config.toml
hidden_act = "gelu"
positions = "rope"
init = "uniform"
lr_head = 0.00726
warmup_steps = 234
dataset = "wikipedia_en"
Each number is 128 + 24 x the weight over the matrix's rms, rounded and kept within 0 to 255. Layers, rows and columns count from 0. Numbers have three digits each.

# layer 4 MLP down (transposed), 1024x256, rms 0.0635, rows 49-155, columns 192-255
126145123115124126127116160130115101131108113136154135110144144131130130102119123146134101132156109141159112114114132138105101079135134144164144123109092115118093110130098135082114119119138154
141156124118131153130140130170135128125099166149128136156105123129116070131095153155118155119120169100113120145128120130134138100102124151141138122129087139119135106147163103138153083119145155
107107133126161165125147106100132120109103163127125122111098129109114094122123129147168163157122119117123139128129096147106148125106147161122129123143131120109100122136129124145173118138115138
127136099112092104144143137150153150142117123128134121140122106157127096123145135137080117155098115118133122115068109065144129139114116154142141145139142118077138127143152158106155149117113168
116135135110126108192104114168124156110140099139184108120116119122164130122124157099113095165129124135169102130117096155115126118136136090131163179089108120123126118139149141121107146131125137
105124168152172148126117080134140131175156138114122134114108157097124144084113124107096185129095090119133129114130170135111108151143113097134127149079147113104163151088106166163112107102115176
138140134125081115133136147116122151175084133128135120155104135151110133139129105086143118131141154132099146139128136153106137156152127135113107109149119155120108129137155168131140109105121146
152129133093104125173124152117128100109130093129145115124126139155123124143143152021097128149124118139100145127126131140117141164074130115146121142142110111118114118145091112111128140160130105
124143097122121176113112098144117092134139103111143166109133173057088082116096086069115150122105120121149178148155131150159153082146115141094119158136132124113107124153120150092120117150100126
129125081126130119147129139112104093127117157140134133108121142094132128108127124132099167077134132151166132106101129118137127110125141132117089136136122108126146123150111126103142102117125177
123104097093123126125160140126131182113098122121107116110097124136134168134131120061142174135135087127136113138134129111129136121096107109135168127123130133149172123142110138151133107143086149
125108185125118129168098143122086108160156134173135157138105128120122100123165134172111164097111116126140094084123111114152105168090140136197146108086142158104116100177124150150147125105127097
145136113120103133167122154128118127162136115138139130093137079089126123120110107080139134127140104147116115104109134147127139131111151111129149132103150130163142171157119136161146131125097094
120150100121124105086142096141127129158095178153139120151116125111134175124127102131119145144136166135112142119122097090126138115084152134115145130141088092098127083096144155091106112122117142
108121116151120146137115131142099134086150145108149144114113119131117101140116106112160130098133125155123084145122128130125164104151128119149120142128135181143088154126136131177128114110140073
136182162096156118137123158095192135137112113143146157139144111126123167155120126140110152109131152131091142123149152129133124126110128139119154147153117120160098098148107157109183119150106135
124147120130104155149151129141105114105098146142115141157111079118131151133127171131125130143169148135103126133134126118146118133109091139083166099126139145126194129130186122124142141131114148
132101163180083137190122111107098141129170119168123123121106160145124206095144137150131143094115132138155133136123141138167098160122150144121115145111103146136077138095134121123100129103101156
129143104167169127156131132122135109117091125176140105121111147121154155129151145108134124113137129152113170100124172130116152122156112088092150132123142152121105144134100122103185142158095156
131135075148094120129135146123112126151120115161126114165154118150147113100109122106163125080125158144119114097121162146117101114132103125098119081117130132122111137138117115136154137075152126
103107137100131135138104118128124118092125171081136164150111106146147141136136152083113135142118140105140116134108132103152132105114130157112112136124120097135140107127141169131124125100172141
125145138091110127138108120137111126127136120157145134117153135115128138092131152113089088145126105155164106111094067150144135134167151099143132154108112092133121132155133131171167169162090125
160123191132158166129097101107119121122150097150124099096119121120114086144137119151102109145181108141169096136113098126158098152119089094122110138115090085099072138099148156186158158148114145
133138082112145132147148117137140123155124099115117179139124102128152095116144134086128109105147133134109113133132135133116140154114120155129140146133122133140139146117155136130161128132126102
145123125120134149161152144143131104130112123134140071126134138114149167127159134086090148137139147110109117131106152132142135109162136115122115145151135128134123160164138140180148170145119128
140125118173144160103121115144093136121124129107133125132141123109169180148123117128143143118166119151143157081113143137143124121125121154109112126128144112131112125128141115131141132107133152
126110141164161124102109122117129184149151094165105114144147108109128132117133114110099106123143151132146149165130091142113138137201100114116102147150084138142121127161148121120140165131154129
121137135132115094138159119149153100128120145131121124125114105122196169110108139070141154128135138106145124140084142131093143159129165111119135101087158130109135147148111113141131157109110118
137130106143145137125128130130130147114190136106110137123120126135156129119097106172120137149076133144110169131098124153115137113111145118111175117122134092116122139140140163132156144128121111
123107128115156102095115121088134133137107107102124133097146121100065178115152134174152087121151110113147128128111160096070145166168086157134147122094146101134112180128143127109124161135104096
117120168164122163143123115160159120108128135101113101096159139094133113173149141122122122140144096138106131108159171121124180139105116120135114190149154105127071126145170143123123123091143082
104203153121111121109157132156164139162113128114098112089150145119109116146129119079158121121102089162124122100149132154110124148127153129138147105154124110136184151118110137133112167134115094
129138158131161140101089159113142119119092133118144145132141127132126114115135151087159125090144152155124140057103152109123124094143139123135117141115165085127100127136122086166142139133098115
150107123114133189097160094108110146080089128102115102106108096107147114152124072199161154130107094104136191123155143147130132152143110109106093146179136166100107112129199143108125110108150131
129111117143146138118130118086087109135122152148158121128147139081102085101101135104112110079123125139123142137132171117110126140126153122185115116128103134140100106138122140124111107155119094
139141108165136123155131137131127118171136101135118188103114138093093169147139121138092087106118145139138166105131177184076144160128147150104118094134088153091158123133146154091152122074135129
154150119105119129112159120109150120129138153100124140098148162119116129121171140068127122152118139122159118101125163108125101146110123108149097151137139120128127143118112092132161130117158119
159150123149112115147123112152106131117095116145118125100130124094144113133135134080121140125167142158152105150116147133125152116165118130127118102126147130123119128181137138186143103124171178
128229127128109107121122131109175144065122168085181122151161105131144154087162109176103109088113095162115103114141067151151125131105118112128102122121104112148119040123203125164109129152075091
105138108113112140155134124146126174101146117124104089120153134161122125123161087095125169114131068095157149151155148129143146075121106140097111134106143187129099127105078124153124149157180151
120128107074157139158176149134150184127059115132149091145090095087105139144111093118149142134148119124093155107173134121145123153101141127156139132168107143120103116155123156123163118132150139
159167134144162151147125105129139133160128105151122151122098125106141110123110123121156147151123133131110146122128109130143114138126142162118125131135119112112106147103124121153114170126103100
134112131128127092109151134105075103121127112153134141156115105139149127131164186140129126148103136134089093125111126131143111122130117136153134107105157100163127131112124100129091134138138080
126125127169124133130148138106125122170138132115129138150117098112148156130134130128145146086121148101108126129127151125154119154142141108121091130121106136158122121141137111123147155117104123
135169108116166139154137126105171122128136107136123139183143119159124118110149101097132162087099139173125146103122105152128122114130139112134148159157102162114133134141099149100124128113132121
116158104136137160114130118171113133131115104138152103152154098128127128139150120098098121110153155141117108135122133138111134128124141104108121096137125129091137111140100132152120113112144142
126177123134137114145093105162134120122127145158124128148099109128148102165162097115123119142139146121140126156155159110173153161111142119114147107139116118141132126158164133165112122140139133
123091112127124118115081126124135093130079154081117186141131131131138058111161161137120122158097131148111149105105156116163101157129150148151124135126114144126116153107135123126179092125173133
134148115109107122128110085103144118146113126100128102086146117133112122164124081030146101153133111149091114081153172118155105162120078140113151120130154140133123123150115091135092161116092100
120101134155120132122139143107139119129145128139129124117113142116090140149133146125058162142102125115131127146162137148126127117132143129124151111164126111129112141132148149155151137106102109
132101141127138149136115119085123114115124112104140150087144150134103145122101106113147090154109126125150129082114134127135144093139122113158161135121125102129094092122106159132124108141183127
126114108140115094115111144172171124159146127137118121138143136119128100145169149071117124142128159178147136119130143114149130172133151181151122087150098128114172138141117113139107107172122062
117142123128100146109120085119114084110141123143082094192111105126114178107155143099154110082189119117158117160115146126114117152106121170150134131139123166123132149096133148154077134093130114
125188089095130159154126102209103123136197103146164153192160140144105131144094113142071111103118124105134161104130116122135121125110118141096145115125115156159133086112123124079135158138115163
143103138132128095138127177041124096128133093155119149122120108109134103095134141114142146127034137090124119138105148116160131132120112106109137150133137146104163116119125105119108125115143129
120098137120137104141139118111113147151092126090118128095132151117072135169121123140133107143112154151147133123134141110130146162106142121135135122134110140138112163116134150133149124148151115
160141121193188097154171130141116141125149109156183198097135113134147137158125091168136097118098096123129136151098154144103117138132132122135122124103117142112134125126136152097134137120137126
166134134112141144159143121108154122116097131131127099116116128122116128119153118118112132098135205198116149102114161133124111130139152099147168113125103152111149148159171131154110118126148154
115156104075111118146122146103131090190132109144079108137111141111106157158139137079124156100078140142115136106147136144100098158143113173074122120104105124137146124159140149077137115155137140
083106121124137121129096160089141173116143098120109110114134145090106192092145075127131068086107136147185119143114119145175125134133114113168129096136113123089092102137130132167119148126187129
109134109138142147133133109121135102156090141119130136128146141150082109130126120136166121101117106162146106116139099163149117091130105142172125135149122121168153119148154114184145129176100129
187132134149152168117136123076194145137142088115160144150126134124179121144130150163186136126152132083106157170090119156112103117125146157085171197132111091121091134146209085121092128087093129
135127130118151142174122143132129141147139139120165115088126121123131152170131123129147159149131118156124166112107161103113129093125115100137154111087122126112100155131134134129129142112159140
155118155112130133077158082127140111130106110105092117137090099114102058131132163152135134121146156154145136156146092117149173145117123121086119157168118144169112171120156152167103096119126156
097145187141095115142063097097119186127100152103162130143119142083139144126123112127135130091106159108126151154118139108115123130179147099100130138155145131201046110136114099160161102125135116
110149117114113135142090107150114116127133131094152148112104103127105121112117125113095124138120144160093140107144079147143107126156159146147115128140126134094136126179149135116184126121114127
132130082114131162128158150127125129155117139056155161135155122114121124139109160105165155152127085151108140104150122149172121145121173130139140125147114105139103178118093110168116137108119116
146140134102103109112138090125129110135121088139164107149120107124149149139152122079162170100159148128140147082114155169069168153150115119116107081128120099112087115098126141110111085129167117
133111126101141164176128116170158114123086129149163100162139167162101128126118133076120168133121144134129111131119124129121103143116137144155194109127109096126146139125131112118121124130117136
141119145149181126117112110107124180109181148138201148147140173108142096118158149161155154137165129142158145134104145118115137127092151088134122131130113149140079189149157091157119112108161104
141120144151136144162111156100137162121119152211128113172075107171098124114104112136092162090163153100097143144086122115095140135132158117103126106152116151151158141189142172128143155112089148
150158109160140136150099114155089122156116146081118099113082135114131114145159144128128127137117146143119097158130107151141152097134160120137120131105115099084117174131152133095138138137122096
121127139157159088118096143166135162146096144148132121183104105132130125113121120103157119108140121137153153160105099154111111135123138076059100111137164137144079154147106118130117131117130147
127138094111087131101120158112135179133107142112116161083101128140133096114153138173128135087112123176120156123165120147144174110104076145167177173131136105114139137137172124157138106153107130
147158160129121108108124150150148100108116141156129109125137132121147127139145110099113138136126159127103120106151161141093121132083132139117143141154141092111105146105138112149118065102099126
125163128147142136164080151129114127148114144166120143138170108099178133152136124111149129103143134095125124140113096150141127106165118137146110083095118124117152119119112130133081120136135160
127114094177155118135146109155113154158105157149161114121120149116147124154119114075135136099118125156156126195128155144130164141144111108117138140121126161168151112120111117135127150129136147
112159126140161104145135130119123145177107099126120115110107137094123122107148096096105090101123126183141118117152124148157146141130138121152101140117165123111122154125091155126089161105108144
128177112077122107155131134141105132154084143107134153156124097150095167159178134106112117109135137144134139132155130145109170138142132139133129186095128136106154125109157132134127137128066140
126091137123147161142102117141122115149145144090129103105119110128099116123113139085145115119142135155123149115138134167143124134098133115147155131134160136132154117169156154155119129145105153
113120096132132164133098108146130123129118117132105130159076148114121134140121112107106132111131144098077136127130125140131094079158115108102095116110131125107126114119106153123106134074136157
168147120092117130157096130141147160091107132120098161153114127129167126169143154138117135144163137147145132116110129123125121088109151159146088104092132153081100097118161109129122132143085179
130133149166106106155118128125114095128093110139135158083138133070150101159144115119143133127101130108121110099109157115130133130120090140102144096115137109124093143088118116154142153132132141
120143103134150124154127145125122139099132134125138116145106101084150147116134111100086136130156114124088159133100106120143135135150147137118116153122098111166123115145165127133173110095132121
161156119086114158135152152137172135090151144147178094126127134112143128103122126115145160127138133134121121102140150123155131144146146098146166121121124122141104107117111132108122111123112140
124137140163123105142131104099111142127136106134162122115102138120153147133167126110143167056129138159129156114139114134111125113129117117119102126123151164171095152111119118125142153102129135
154119161105176123122155122067123102113173118094167104145135135115143100123139144153180166157099148120149094092147146152123104160105154160114092147109155125111079121116134097123161164125102118
102107122124165108119089083136142136157107121137162132124162081108136148136130129130144111153156128167153147100132115118131145109107136160168122110149156108081124117081182144133126160159101119
134123121125102178111121138163152109152140104166145120109159142100128121133117133116129134142124133145163108133127125109110144159153136094049140109133112114140098123147075138133108136110150137
118139137135100124110154151172142132137142164148075151124171129138172134166134115122114107174113123074118140141168133081115152147128124151119176112095135103148187134115088135096111149158115190
116131169117116132160145130128095098149125160114136144119139153140100201105122102139137128130142145140158149107172123120122121093107160109153145139111152131129122146079119138179124128121109122
107132137153120129129164143145143099160094120143118128103122135126113130119178116061143144112116127137137120120113136156099150171111086143112127116133131153152173156144140163144144163108143129
137146143138168140135103175083131086114122114149122141159175195107075157115141103106141103147140119104122128163088108142100113131161118124078141173077096105159107093052115087079148116109162114
164105131156129179097129137168122106116099096091153100111118123113112104122082120139107096112136173166121178089139170184158113128164141119062090170183147117120087132114128133054138159127124155
154106127112098148134129152092109117125127127105124127151095139148132136107124113108134151145126169111143120107129133143143131150114161157139087149172121136145111126142141116144139098142109098
154091130122132120114129103122112129122113116127141152118131103131115128130133118116160118115121112133125144103097130156123128148117114141143142150149159149150103148138115106134130120121115106
165142136142160113105099107113148129136150126130135131133100153138094134140087107196176119117120166125155111175104097114101120129129163079108158118097163121113060162144170119088138088127145206
152085122113130148136129120153095111127165125104108127110130088119130148170077124106135150123121074114124125112146133150132103139139068104091114122161143120109110100120123139108122137139118083
141122150099168093142128100109142095096113165110169118088127145095121117125132145111089157130144100148111130107142122136117147136142128129126134164122124112120147092151152148135155146111152121
126091133168140104151110120144145164171119166139160145136103164139156161122154133181138113110133089159105103140198119140141158134133163140151131090103139137119098142151140100148151075105111112
114137155114085100144119149153144126143115106135100132140127086131153167135155130108147139111102131148130119104095097130106125116097144151128177156094130160115124136170079154117162145174079120
141119094145109152139135126086114095155117101104118111130155164148126156155135109104157147136136137150095114122108120159119115133161118148096144121144152119107142097134125128107107102129112128
126126121136135152153086157105172083127121140158129108141125151127146131130135114118128154106111161124129125113081110163104091121140138104130142109153140139127151120105140113117123160113138125
133142158138142117176116121111164131163121180172125101167090122136171119147191134093142144162139121100127145127110138110130086135070155191138112131145150094162122110153097122135113134114125127
116158112085119114126207122127133105164149063126134100098114129128132114124144126141125146183117138070160125125170141121124128151077125143120161130144115085131145144115119145137113149141133116
174130121162150148096156135080185122129167137132170156120104121091112085136101148099135103123131146130071131109091152105137126136147118103134129133131113149127118085084156112143118120125149109
102135158116094147134149114100132136121133097153124124155129117114126113168143081099144114151096150117135133117108140107146158137109112110087111096141114134130124127128127150146133154116101157
# layer 4 MLP up, 1024x256, rms 0.0642, rows 50-156, columns 192-255
157162076128139114114129109132137134181123084108103137120109108163078149111140071139138135120115100113156158144109121134107167140119103145163128153129160106088132105183114129125115154111080109
136138100121109129102148166121127161130172073110126129150139113161136145123158118117142119142139134122153149140087146084123116144133098081160122157099119096151124134130118144128112138143120117
117118116120138151099157128112076099123134106135114155104134109081137149093160129144140114122155137076083127137175163144083151129127122126133125116111106146163133138101174146150151078105109099
124159114125118121145102129117135135144177176160108139114122132178135134140151104126112141140151146104119138134113142138132098132121152148131085091161180140108109144089148122089146125096149105
155097145138122155096141171119134122101190126162153158091098141142116107141077122173095127158105136088108148141106095110140074155132146122115111125089151161164119143137144113137121140102149123
126101132118149114147158092117135111112112150097147143063162110133150115113144144140129150143141100130113150124129157099106138135110093124155134149154116135148161156096110130109139124160102120
103190125110122140128101162138149107152126175130078137130125072141137075105123104121126169168131119117152124139152145149158133106134143159115129088150123104110101127118181148140104156096154136
147115153111116115128153162099133160149115124172138143145123084151148118149133191144111125158155126130146093143091133159087104120108107129127128159127130173149135130113138081122103123101148119
127135165121139143100120137143159144128107182169114117141160115167134121136111138142143064190143093154094137163099125123142141123110148145156121148159147139099163155107135111143129170137102110
131157142157137146144132158118159120183154128123181179114147129143122095101147136165110093118131168120104135133119113142113141128137138151132122148119114131122063154123147092138097119102167119
124168141132090158104132138135133130115129083094155128146101121114108141141122117127109097087148141090105115167125107127104142101130113165146134141128157107143159116131122092078133148148101097
116121137136154116111114100157117148145140140116117113142143130136131140116136128132140128125133140105148130140137120085143113119139095160132135142152138141081100123127093170090134090108131155
163148131114104139145102173134129145170147121128148132152077117131149097103090129142118139168140144079145124146162133153104162145161096106129141121118128108114141146134161126153107095112149115
148124109140108094120132142125175107137107088111094125094158136132126135120151112144122121160167121125129174097122177084100118158101144116142167130104108103135175123106127129129109116132096169
151114119139117134103138086139145072116137132126110142152152153151132117157129118137153142165117144109157154157134139114110118143138128136092148174103155151147116128120149098120123133087124095
106111121102129144127097117131170112141120129124117133101154119122143151121126094136122121163098121111091146113069159124107155152085143140128130117165155097147117138100154113102128093124110136
093133121120112110139132126136145112117104096114153113093149110117142122136098130150151128133123117104092095103103117130127148136128124101121156180104161140126118126182129120098138156131108120
144133134135107123137157149126097138110099122097103153080116111154154082163114142149117124172123095079113067163121112129139082162151149170129126111140121146139113157150173086151083142133113126
142132135108140151085152158114151150130157107146124136109124120169148142186147120140112121160099122149138141150106099101140119145109129148160137190160148144127127107115110160129090170145152107
114139092131105144149155131125142142150115080144145149103146142113103121118117101160132113115135140121116106145117128149073149164116123093134152108109137145136090112123116062096141117131125122
085134093118131152137132112119120154105120180103102144134135097154098122144141132119169064090162117138092119124091112151151113152097147133120087105160118125138163180093108103130111080121138117
122126065088131074100126101128145062154106153149117134132128153108097099103136142151127106145101107095106111122130131144063135157153144110139133162135159148183082109121128078106107130102123138
151100138103128117100132121139137145099121142110130120100128146139071139177127096136125155192124086133144153129117146145142105124138093102104129142135147127101113106116137140122116137115132127
110142086132152094099097100126125106117131152118124163108174103129161080114119128128144082136096106105096143114149119109108132109132136145124126148120118141118139130130129113083108095146140123
139097124140108123132148112128158110114136122145108136154147107120119134112117102129115108113131136103114136159151157132127137127144141107147126113118141133176103121135101117132109130077133107
152119124142112170128174128102165156124134124123096117160132154125137100125157186157124104158165102138142107113075161138146141161119135156135154148112145166161123162113160097199138112136130125
165129104093101129120128145139130142154139117105123157123141153148127093137122133152101147151109129126124123140107135167156131075140142132124102158079143161091114125130113111118149077134143174
138118115152160138121135153115132085127119102130138172128104139118161082131163134150137079092147076090109138140101130136116102115124125163149060140090122170104142155136113106089115135090123074
137136120124089178134112113088089155149126144137123147100099149114131092099162151141109132134141146102159159147145124161140099118113118090091102159124147129165135148143142161142132144113119148
133125148096065195097185170139139080176130062130092095142135101174127125132114144129123147121138104134099158109094153094144131112095101161112161098085145150135128103100117104108141125141093100
156102114140162159108130147101102089090164097088131157123085095136107094094120132151135108112163122108137143109055121143137152145099096141135115155131131114128086144135166103104151087096152136
084127122098174126117102141095134104139113169121160105114131111145128111110109128134166089126117105107145090111145109128162150166106139112126112117184148175094132150126175182115120137126171102
099088100146131109128122106126151092153146154113123153114115132129086121098174171125087121155160137139147133143113139107107125118129127103154114160123078126129095124093116120111108121087140119
124114157124076121141139143158146144141144133114129161131159127204137149156124128135180152118139115110111114131097108158155116090126107129108123136135150081108156157143118097123070122096116140
135146105132090157142176136167123115142152151124113128153082111136116131097138154139128122110079099134140119186130142118124177108089161087110119133124230131142067149135138131160151132108141116
126083127162131163126113165159079118139132105116140106123100074138142142156133124146107135090152136120097118151099119162142157102121117147118153129108111133095121142144135187124131118131106144
113137166116109139147167113094115128148103136139121141099088098105100128105132103160134100128113120130091166102153095121114150107122106147115116105125107155170116129125148144107128126161088134
100122133113146158073091189106132147147129175103116164135079098147113123133148111154196088128126078151091173127095182149146135130096104168204118122150132153131157158087147106126134097079097101
144178110123127153093132085087118138097120148112165114110106143070135113084139160147099084123131143114136099106096149137159145145099104108116141139100157184111098175143175163120129080116111142
166099115157118121127127197136123092127108138116119146123125123144142163102116198139067108096100136138132102106057148130146115107127120143133142140113157160119114157158161088080094100124107140
091147108127090140117127133118130115150110097090159139115132133144153127093155128153085121117117164139176167121148118111124172128116138101103126109123104110127094139174095124135136123129132111
107125157092119155134130095171179130169123112155148156135145133109116128160135092165152105144105135101123134140141160163126161105143146125133121105181133167079133111155136118120098107130077133
155149108138121119119103152151127151098120108103134109135108120162141156129136138143121102116125108105147152142109130125150135142128147164104092117147172133111144121150123142134116126111121146
152113103137113097104155175080118112144109130182164105129070103138120132128114115167095141108128109105125088157088115105126116109093102114140122095135169127111151123141140154100129139118147147
152082135123142129136137156085113127163086124142127112116078134135117122143131128129115108132099096140104158115121148097159132102127100132118126142105180149134150154125124149115098139115101162
105083099119110097108160118154147122152123136165093136101133113118107132079130090133100119160106119093139134085115112139117131090160089116147108140112139117107142124096096158123129150122139125
122167115125132099118138129161126152169132129161157143133112094139135160137143112172160145133162142068136113147149134133062147097146116106141126133130139132170090164120182118129136087129080120
134077128121152158146172145162120159138142148149125171107158102154108082142124142145136148181130143126139154154152102141128113163107143108134125169121131102133151148147125157169137127124160140
141088114043135133127140131111138147125140131086094138111139095147130087093142149134146112115089110150111132136100139128162105137088115145143109134139167130128153150124099125122122146119101129
137127131084147129076186143112153144105147158166142148125079140159133151135155134124156126103150096143146129121142147129142110193091147111089093128148152106162147154147139123132115090087103093
113121142118114166095168128092138119087148137139124135160143110127099147056146111172102121106198130116119112118129141110105152102116101108169156097092125127177109164080173143128125099121110118
134139114156159089127160143121142098101157114101178163140106121129097119087087120156102120119107150127093125114126133143114116129134104090066100130115149181200123135097123129145117112111110106
115090127145122100112157138119156113157150136116095139060118102151139094108158125129138127137094151127130144190141138165131120132135131131130130129132106102080140145123161151170136131136120117
142147131100170136063133121112112114098124136130162117139147154157143143175144110148117128165142116155104170184137103140139102117095114073134115133159145127144126128130138143106134157122141144
147099114128100148096136148145144151137128123124160136111096125131121125160137068181116096086106149109114136117081122127138110160156147138131116142112184134116107151144161125116152147126129081
171129129112115138132147129141126142141166164116129095134151112167153143153137158154136175144157106099135120133107175149108145167148109108129104138142105133156078121106159132153136115093129113
102168084096102142103135171165133164094155103155139095117127098137101140145129087158142138116120108108147112137105145144112124125143133115128108107094148147143099129092172132127129140099077094
134117143101158138101125109140142122154176158139148127089098120074110152109117148165167142144174119161114121125082179143105118143120107119164142099085145154179120135143121130124152118073091096
165105119121090105119155137125132139159121144119102119095153153116125066089152145107102131110130121144094095111162111132118098159127141143105127108141149147144141149157160128070128119118106147
112131116072100151131104155146121148116118115120140183093109144107162137097121108138142112152142135106149192166147144095139156126096121148098125111088126137117121123158162129109057136116131096
125152130081119100135121108081191117160157126115107153152095089166097117135148097179136137153129093023113169120133168138118173123108126142134116184154152105102079110179111072114111165104081102
155103104157134135065126158159132128131146125159154148173118113154131121122136111161114078127182155103150093131119131181168106098144199112119124138129137143144086160139121108103130140109166097
094143128118129106150105116121116138152146124123156150069124145149133145095098101151141083101094129115155152100112201132082091143144146140194131145135133145103072141144120095118123121140164067
115086100087092122116133138093112115118165144162140140113103102143093106101122116143114086144121159136152129098116146173143123117099146094155110126163096145106094229141169151131125129096135115
133128140139117151091125136117129148132125149110136106120116135146150143134107120132089163154151132109155148144102136122149166152132083093119132140135162117115134127159175118113112101146134167
101158104124139111110110141133129151151161113105119135147136126167093150099113118127138099141116157138140120142061114145142131101130082137126094164150157143100108127146126130104107109114150138
156107121135110121143124151083094113175144117144094119148133115148109130185167088144123086123092110110125123136085102133108111113099126145136127129096168129109124191130158127102135144105093163
109132109123084088087147187132101120127110117145106127146130116108148109120155149128103084148148117106087120155136096075139134148114070108115122174116187104150153129090098152116106164152128155
108134133154092111150132166147128120151098142095085130101091136145100118114126150142085108125134142096138166122128135160104146099122128153139121141153145111096118119126127135125131095145127142
134117126078093172084138130152127107121139129118137107111105108110111121153134113157098128163143097107155168154154144127145108144094088106084183127110144127149103146146098153195113174132142125
100118126102136086114158104119157121100135150175108141127118124123125107105105117145107136140122156115131150114119151142108146096092069125145148118175107145168130111175117123138108128146116165
125139116113138118142097125127123141096159119122130130101150144136151126121139133115127095136161136122109131092144152117140114098115107113138108110147086141135120122107117097098110157109113117
135170092086100094126106109118116062121161157095103163132146117122127146133118108117167129121108098123139137108141130125083086132129089125117165112102159130082111144133095140073106136104114141
144079116101119164141182138142160138158137143128079121166098129117127134104119119136149139108159100159134156143146120135125179143100115115182103160183133122166147131153110136118129130150109109
100127124129136124099138096098083133150146108103184125137112104108093104106101127147102147156111145129194123129095099126130114174094123119128133113132087103163092125090153107134090099130121053
106158116127081150148118150139139108129125090124133126154123136124133136142137138142133099145129122153065147125104140152163133113119109123117142079143147110100127141151095137130164121113106137
107176122094120126129121180116101098147118150131165116108125129129111138168176133131157140145148094125147123145114171169116115124101108160111167135155116157133130133137189108093131129139154143
124126110102117109103137168122110108147129135137134134104101111092176126159108110154139143155166111128101131107109133143121090142136127177095121079114128128118151151131120108135132088133136131
130176125145117115144146135133131148113110155136116126146139128145193152142183160143121104104155138109137113169121127121154153105152115147137114146141132143121130139164099070083143107143142114
125138140124118126097128152118146108124123126109138125121141116162157127098154134104102141136148087166163178126140137130168169140139137105152119118120110176152157100146138114123134146158135118
111092124153109116124141108137135107174136137101119134083110127097098107086076103156137128102096116105138133131141139143103163144143113151131121135151158148107128149102131156111103156130143083
099092138096125141092161147082157140153153120124103132106108168126112157064135134145073141142151118160145163165103095135149146120139122109151080098111124152162172121129129167145122129113129123
167120085109116159116117176114129132155144144150107107153130173135136107121133132141129094111165152118166131146144114142141141089091121081155119131117146112110140121107106105095053148127116127
124090136161149137109159138121085149129157124115131163121131097122109097140130133132128102133094116122123100170101138120139161094110098151174082154109110128120149157160103114133123146127152119
110106100123089149140077129101140140140146130141114116162124084183136102130110116166119092153135122119153140142123137151146153115127142142103087140124141125129133169168156110129132123120122138
114101116080066138100166120086128074108148122119157158116133118123136158107131136121079154123162172098151124129100155154119142111126100138141138131099110161134148150125127149145124090112087129
133143128149114135130145183104150120131129080123103117095110135154120137138132109136110155150123132109134089165106146124118099164154126108117142157082150126165134104126141087139108102128139146
125154106130112130129132102141117147132125176114113159149121137144120123097134113127108126087165128139099146104130108139137140076153136137119102122118140194081116169115144162113167132123125113
133105139122097143089155139101126138110174108046153155110087137121084076117140142164111126109123139147168111129096124103145100170137115078166079149163141127140079142144117118138137122114139055
126113099125138082117108155119095104093157097142107154115086119124104136080128131153113114124150053110074130122118129146147164110120130118123119165160132158140093114127151101117148100117140100
120130129135090102144108104106127131116105124080114106141155122137132122164117154134136131135168083075085146155143136103177093082130107141166134122154162095093129112111158059104105098138095108
108078105124127170107158150084105108131121095140085107105119152118104093075129168128110121150172135157158100129154092146136116112113111096181082113143116142128138164107126111107109143135089112
112108098087088164144111119112135080151130129095147140089099120122159147085074092128126155149103149089113129139148100109153139105121080113134131122116149173090133140080161143115119106121129105
098135108140153105126157097125129122120116140080148149090155139106066109135179163125130155135109097172114113140080152137139103134148075098135155152138164151126120132126088133131125153144136126
135180126136149141106136138144194106155130135134115146135152148139148118128115129127109118160155156118155142154142143118143145110124150111119121101113115103135123100110122127135130132113145152
102116078137151138134151118105113105133147142158164137111092180128099081077136154130106141112140087153155094149146102092139109151084151136129086143153099081132120160174135104158141157126150104
097137160115103181109158146152138129140168087182126123136083134127131096105124128145113131153113164124100119133110146134105184132116142136139143149102154124150114135186126139150142126138113154
140112087150103147136114146126126123162116121170105120167127128149159108141126085159158107123102166105140101128129127173150111120157157141111129100148144162102080157111144127108119130087137105
137151077141117153143071169099135158110123146131114118096109061138142139133132153134156117131106116100136101135109145177130119127140123155117121147148109117171103127127132113112128139125135116
183141137134118128084147142098154095137164152126090110150150133153120091135124137113141155129088122150167151168136145127137147110115122137130108159157130137144139107097120147155139157152152114
152128113128160116101101156119163118082155123132110102120132121141125125085115120112083099130134127073146155141129110160140126088103118113148127146118147144162105110136144142124132139108148140
116138126121110102107163136134135161130103104099153162143154132165174121149146107119116137146166133121114135142115140085153152119110150164125114137101156109149128087156111128123131124127097146
130102112113091152110140159118147089105153127148096136141149140139136077114125101132117141143118118124132158137119157108169182153078062091155146152109120117140100128146128136125069110139090162
194119125157104106114091175095106123131110139123122126143085074104146122131119144185101104100130106110145149108084099171118117104147129122146102124134130159126130142127160116094110073137099136
162163118123074124126128154164109145136143096111085142149162117153086131158145108136115146118123118100153132160145158136169132100155145161103112147150141123137143132166096084127110142125099143
116103105139140069118160099090170093165119117136133135131125106111122104125128111152103103123129103160114186110121180147088161129104117186170140143128140184141121125093132126147151165117135087
139117093101129143131148134067114144159108118087157135112151118132105133108165142124170146141151147152123140160157118135120143100122077102159138144142156163155111111117106144138132120142106093